Weights of a small transformer language model: width 192, RMSNorm before each block.
Each number is 50 + 12 x the weight over its row's rms, rounded and kept within 0 to 99. Layers, rows and columns count from 0. The size before them is the row's rms in percent of the matrix's.

# up: layer 14 MLP up, 512x192, rms 0.332, rows 23-28, columns 0-191
# down: layer 14 MLP down (transposed), 512x192, rms 0.121, rows 23-28, columns 0-191
# gate: layer 14 MLP gate, 512x192, rms 0.315, rows 24-28, columns 0-191
up23 095:30 29 29 56 71 36 38 26 53 42 66 46 59 43 71 37 14 66 45 54 51 46 52 65 48 42 78 76 27 65 33 50 40 37 47 57 54 41 45 42 65 46 49 49 42 34 52 54 57 54 54 42 46 44 56 63 66 44 44 54 28 53 49 43 50 48 49 58 35 31 53 18 40 41 31 48 30 56 52 69 65 45 36 60 48 53 65 23 56 67 56 31 56 69 57 47 64 33 53 68 43 55 43 52 53 40 45 38 57 72 43 33 47 53 31 47 75 51 38 46 55 65 63 50 51 58 65 44 50 57 58 45 53 24 43 58 55 59 49 51 42 24 73 47 59 47 39 49 36 58 45 60 46 58 42 50 63 45 65 43 71 53 53 50 41 57 46 36 63 67 45 51 49 37 38 42 54 48 50 55 54 35 63 67 42 54 33 30 44 72 52 35
down23 101:40 50 41 59 34 42 68 52 36 39 54 57 40 69 38 56 22 70 57 62 54 53 62 63 59 50 41 50 63 51 26 36 64 53 57 65 51 68 56 45 60 40 59 52 64 54 53 36 43 54 53 40 24 45 30 43 56 43 53 67 47 57 53 55 29 58 41 38 56 48 48 54 31 73 33 50 66 69 54 59 50 37 48 56 39 43 45 56 51 53 60 60 43 25 44 43 42 46 49 73 42 49 60 37 55 44 46 51 12 50 62 34 59 33 31 67 48 47 54 40 54 72 28 50 56 70 54 54 18 34 50 84 54 47 16 47 47 65 55 45 65 57 48 57 55 82 44 66 42 53 36 73 36 36 57 41 64 55 51 61 39 39 53 65 47 36 36 55 39 64 43 51 53 41 53 27 48 47 56 42 56 48 38 52 44 59 46 53 48 61 40 47
gate24 126:37 54 46 63 68 57 36 47 67 68 40 57 51 54 54 28 63 34 60 67 43 62 48 45 23 33 63 39 61 45 35 39 32 49 55 63 64 64 62 38 58 20 40 74 38 60 51 49 48 38 28 61 52 42 34 35 62 54 66 47 43 60 52 39 38 33 58 32 41 65 40 19 51 41 39 49 46 55 74 40 39 43 51 49 56 40 64 39 55 51 46 49 24 56 48 69 49 75 57 59 60 19 27 55 41 44 25 50 53 43 85 53 38 43 47 42 40 42 59 42 46 46 64 43 41 51 45 59 49 30 48 48 66 65 39 38 68 41 53 58 49 35 24 53 55 59 50 48 45 72 46 48 39 37 41 54 36 52 72 54 47 58 50 35 49 59 58 39 40 60 48 67 46 41 39 52 54 80 49 60 48 58 43 43 49 39 57 40 59 46 49 32
up24 120:71 62 61 46 50 61 52 59 66 60 48 58 35 40 55 34 33 56 48 53 45 48 66 44 33 41 58 32 51 33 38 53 42 45 45 39 39 41 26 38 50 46 47 45 53 75 59 61 44 59 31 19 57 37 66 40 48 30 50 67 55 42 46 60 41 50 63 50 72 54 50 63 54 49 42 47 54 48 53 51 30 49 44 26 43 59 60 45 33 58 50 23 51 51 60 51 28 79 51 46 61 25 33 62 44 55 30 55 58 32 22 56 48 49 69 58 45 55 50 42 42 64 58 51 68 56 70 63 51 57 18 62 71 49 46 57 61 58 48 63 50 34 48 26 38 51 55 54 58 62 43 58 47 46 30 60 37 46 56 71 52 40 49 44 26 58 55 28 53 47 54 64 23 50 58 47 59 44 63 63 18 66 62 61 60 60 49 59 58 57 54 58
down24 113:43 41 53 46 34 65 67 59 48 38 57 37 46 39 46 69 45 50 31 46 46 45 53 53 65 88 27 73 44 69 64 54 58 59 53 29 40 38 60 64 37 73 63 55 41 31 43 54 37 38 62 66 41 51 44 68 42 63 34 50 54 51 56 56 56 64 25 48 44 30 42 56 53 51 61 58 47 48 33 63 88 46 57 67 51 60 37 64 55 42 43 45 63 42 37 28 71 21 56 43 54 89 55 47 58 47 76 44 49 54 37 51 66 49 59 38 52 48 40 63 68 42 34 48 64 47 42 43 61 46 52 53 33 53 45 61 25 52 56 40 60 51 52 67 55 45 46 48 43 30 40 57 63 57 61 37 52 60 27 46 55 58 61 60 66 37 39 69 65 42 56 45 67 59 49 52 49 43 56 40 61 49 48 37 60 66 44 49 38 52 46 56
gate25 096:35 56 40 46 55 42 66 34 34 47 33 48 47 67 53 35 52 65 34 47 47 37 56 50 40 66 43 54 39 62 60 35 43 52 72 48 38 48 50 26 68 69 41 53 50 47 33 34 44 59 52 48 73 53 52 56 42 52 61 62 39 60 54 38 56 42 51 57 67 40 46 45 52 67 56 38 63 55 59 54 30 70 59 62 22 62 28 65 66 41 56 38 68 77 35 40 74 51 61 51 57 53 49 71 57 51 48 41 40 44 44 56 59 54 43 48 34 56 65 48 35 57 51 52 72 64 63 49 53 26 72 33 48 51 45 30 46 38 51 55 55 49 56 44 46 44 48 41 43 61 30 65 54 33 59 51 28 45 36 60 60 75 80 54 72 48 49 48 46 51 25 61 84 52 37 57 42 47 39 47 52 53 70 29 76 41 55 36 42 53 53 49
up25 104:47 62 52 33 51 40 63 49 54 47 54 38 52 67 60 41 57 54 44 24 39 35 77 44 59 42 51 50 41 36 46 43 31 37 68 65 68 38 45 52 44 48 51 35 51 46 45 56 73 31 43 67 49 29 60 52 60 45 51 33 67 57 53 48 37 37 31 19 38 59 63 50 48 66 46 60 56 42 44 24 72 46 46 54 59 32 46 58 59 43 52 41 38 49 61 57 54 64 39 44 68 43 43 39 47 36 41 41 69 51 49 72 52 65 41 43 39 43 34 46 49 53 30 66 69 39 68 35 64 42 46 61 45 60 47 53 50 32 47 44 53 52 54 74 50 40 32 55 49 69 42 39 54 45 64 26 66 36 61 72 68 56 68 58 31 49 22 58 51 42 18 39 57 79 54 51 45 51 45 61 64 65 49 47 51 63 28 46 56 58 47 70
down25 088:48 46 68 48 66 58 50 41 42 42 44 55 66 45 43 65 55 44 44 50 50 61 36 40 47 65 54 42 41 42 49 59 61 56 55 46 63 64 36 50 41 60 62 39 41 43 58 49 68 41 75 31 47 55 40 25 47 40 68 50 46 34 53 35 33 50 54 59 37 59 31 44 61 58 60 44 68 68 52 59 59 21 51 57 46 58 42 44 59 52 61 68 46 61 47 76 45 38 75 63 57 49 29 60 41 36 74 42 48 49 46 65 95 40 59 55 58 58 48 58 44 45 60 60 26 40 36 44 39 49 42 44 40 45 51 42 33 45 52 41 37 37 60 54 26 51 27 53 51 17 62 25 52 51 44 47 59 77 21 46 37 65 67 62 39 60 43 53 34 54 62 53 45 55 63 44 44 53 40 39 50 40 79 54 44 40 30 54 48 62 45 42
gate26 107:58 49 56 35 16 46 63 52 39 46 52 56 38 63 54 54 24 31 41 36 50 43 36 44 44 63 43 25 22 67 39 37 40 51 56 44 39 73 56 41 36 42 54 43 37 42 68 58 39 69 50 39 61 59 50 50 54 46 43 54 58 65 63 50 34 42 52 35 46 51 36 50 88 58 22 42 43 48 63 42 37 53 50 42 35 47 24 36 52 33 41 52 38 41 50 62 68 53 68 55 37 80 54 28 68 36 50 64 65 42 57 54 45 43 56 39 60 52 36 37 57 53 53 68 46 40 53 53 43 65 42 54 43 44 55 52 34 60 45 58 73 75 68 35 64 40 43 34 61 58 36 56 34 44 65 48 47 34 57 54 61 50 39 62 40 62 56 59 47 43 36 44 46 57 56 40 46 31 67 75 62 46 42 51 30 43 38 32 55 51 52 59
up26 108:43 45 43 58 54 74 36 65 57 64 71 23 72 45 59 47 57 74 61 69 53 57 51 43 49 28 48 66 51 39 60 59 60 48 29 38 43 44 44 55 57 49 55 50 54 44 41 35 54 41 68 43 26 60 61 51 51 43 55 84 32 36 32 42 75 62 59 59 57 49 61 53 33 42 71 30 38 61 47 63 51 45 54 41 53 65 67 53 46 57 54 56 64 55 62 28 38 67 40 50 68 27 60 54 48 41 39 54 59 55 44 70 56 59 27 69 41 50 57 56 52 49 52 14 67 60 59 52 70 38 63 63 54 53 42 38 48 51 51 61 61 26 40 44 27 44 41 60 47 36 43 56 69 53 31 38 63 47 44 24 43 51 60 46 58 59 49 45 63 54 57 52 58 33 47 55 60 53 57 41 41 48 67 61 60 37 68 31 52 53 31 55
down26 097:70 46 50 69 50 69 57 82 25 48 38 35 48 52 38 45 36 63 52 49 43 22 57 47 26 43 62 48 50 53 45 60 70 77 44 49 54 67 40 51 69 46 44 55 55 46 33 31 71 26 46 58 55 78 38 41 29 56 48 54 52 49 27 73 55 87 64 53 50 68 69 36 42 28 48 56 29 58 52 61 58 31 64 45 62 32 52 56 51 50 58 46 47 37 46 60 57 46 60 62 61 39 69 70 69 47 62 47 41 55 38 49 52 42 58 60 65 63 56 52 52 35 42 60 29 44 36 47 30 45 41 48 52 46 36 48 54 39 53 39 36 55 54 75 60 57 37 60 47 26 41 51 47 57 44 36 49 36 42 49 52 49 39 43 58 59 41 58 68 52 56 61 43 57 63 49 52 52 36 52 41 64 47 35 64 47 36 49 21 45 57 47
gate27 133:39 49 44 57 56 71 29 70 57 43 46 65 42 60 43 51 59 55 60 46 55 39 32 61 67 54 56 39 47 52 41 52 43 51 45 53 43 52 55 60 23 55 38 64 53 31 47 70 52 44 48 52 62 57 64 25 52 44 65 29 55 60 50 43 60 54 65 39 48 54 48 60 72 59 42 47 47 37 37 73 32 41 56 48 67 48 71 50 52 47 51 50 42 65 65 72 55 52 70 59 55 61 40 69 49 49 31 56 69 55 31 55 52 43 34 54 52 78 41 33 39 44 47 36 58 57 63 69 50 23 62 48 29 68 38 42 51 67 75 30 32 44 46 46 61 54 57 27 44 60 49 49 62 24 55 46 27 35 39 41 51 52 67 35 40 40 38 37 43 18 53 48 55 58 56 53 48 37 57 61 50 35 54 46 47 66 61 24 38 70 61 63
up27 128:41 39 52 57 44 56 26 54 43 37 42 67 43 45 49 47 49 37 46 62 46 42 53 43 71 44 51 46 51 52 54 59 40 53 29 39 30 55 46 66 29 39 52 62 49 71 42 52 53 30 80 51 60 39 50 47 60 64 50 35 41 43 52 38 42 54 52 43 47 54 57 56 60 52 53 47 53 37 55 67 54 51 53 57 45 56 62 54 46 68 64 49 67 63 67 48 44 52 61 65 59 37 45 83 42 43 60 54 79 80 36 49 68 56 55 55 57 59 33 65 26 50 36 43 44 80 60 56 49 37 50 36 41 40 45 42 40 69 72 39 31 48 33 57 52 67 49 52 61 39 45 66 53 41 40 38 46 52 47 62 55 45 75 39 22 62 45 25 48 29 52 41 72 53 51 53 67 35 57 62 50 47 66 30 30 40 45 14 43 63 47 60
down27 111:46 37 51 50 52 47 35 58 51 41 51 51 45 56 41 26 53 56 48 48 64 43 44 36 43 66 41 47 45 58 48 36 51 45 67 50 22 59 38 85 41 46 59 37 48 42 50 65 57 59 45 53 38 34 72 41 79 56 62 50 60 61 41 43 38 47 35 52 40 52 60 38 63 48 56 50 38 41 43 48 58 46 50 84 61 34 41 42 53 55 54 54 37 51 63 84 51 47 68 58 58 72 53 40 46 37 35 59 60 63 55 27 52 55 51 47 67 69 44 37 45 36 51 53 40 57 46 59 56 47 60 47 38 66 31 46 53 59 39 41 22 59 60 32 60 54 57 32 29 57 28 58 58 34 26 35 48 61 38 26 49 63 57 34 55 61 51 43 50 60 45 15 63 52 50 47 70 64 70 73 64 42 46 46 46 48 58 25 41 47 56 67
gate28 102:37 68 36 29 81 27 62 47 47 44 59 51 46 50 62 52 31 58 77 49 44 61 71 41 35 47 55 44 50 73 60 38 50 40 45 33 37 78 37 72 50 48 41 43 43 45 55 28 44 61 60 57 47 66 53 47 35 58 53 64 49 31 59 59 65 49 54 52 37 41 63 53 44 52 44 50 48 65 62 54 72 36 60 68 40 39 47 51 24 46 30 37 25 39 40 49 57 75 41 49 51 33 54 63 38 33 44 34 52 62 35 72 62 55 42 50 43 61 33 77 45 37 49 69 47 59 58 45 53 37 56 53 51 60 47 39 60 59 42 44 54 50 65 57 44 54 18 58 54 54 45 45 61 42 80 41 35 49 47 47 51 71 56 42 43 35 50 47 62 48 39 50 35 40 42 45 45 43 40 36 75 53 48 64 57 54 43 42 76 48 55 28
up28 103:53 55 49 83 65 43 31 45 57 49 65 42 60 51 61 65 65 49 54 30 56 53 46 62 56 46 68 46 33 60 28 48 44 58 44 82 55 50 43 55 35 42 55 63 50 56 47 33 38 67 61 78 36 67 61 49 53 84 40 56 55 61 55 46 57 43 73 75 69 32 52 40 63 58 42 56 75 44 47 45 46 45 48 48 57 37 42 74 35 57 42 50 60 62 53 41 54 50 49 44 59 53 51 68 50 57 34 57 41 42 61 43 50 48 46 53 53 64 36 49 51 49 37 75 39 62 34 49 56 60 37 58 39 48 63 54 34 51 35 64 66 59 61 42 36 49 45 19 39 52 50 58 53 54 48 35 45 62 39 42 65 53 52 72 37 51 37 47 66 64 37 73 61 62 51 36 51 37 10 47 38 42 47 42 48 52 34 35 56 40 58 74
down28 103:30 66 46 51 45 41 38 58 57 60 68 59 58 51 55 35 66 50 52 56 67 54 41 53 47 41 44 47 42 35 56 69 39 55 58 54 51 53 56 63 51 34 35 46 50 38 55 80 41 35 46 67 49 56 26 55 65 52 45 41 78 43 57 38 58 56 12 56 39 53 29 38 51 53 27 51 43 64 63 74 53 55 34 38 44 50 65 50 56 42 46 54 62 46 54 52 50 40 58 44 19 55 51 52 57 84 39 58 60 40 77 46 60 64 43 47 48 51 37 38 49 66 44 59 38 52 48 33 48 40 55 55 70 52 45 65 30 49 49 65 54 59 43 67 77 53 33 55 54 45 43 64 42 41 40 67 66 41 42 48 43 22 58 37 67 41 38 38 58 64 20 59 52 34 66 53 61 44 34 53 49 51 48 49 53 63 52 65 28 38 27 36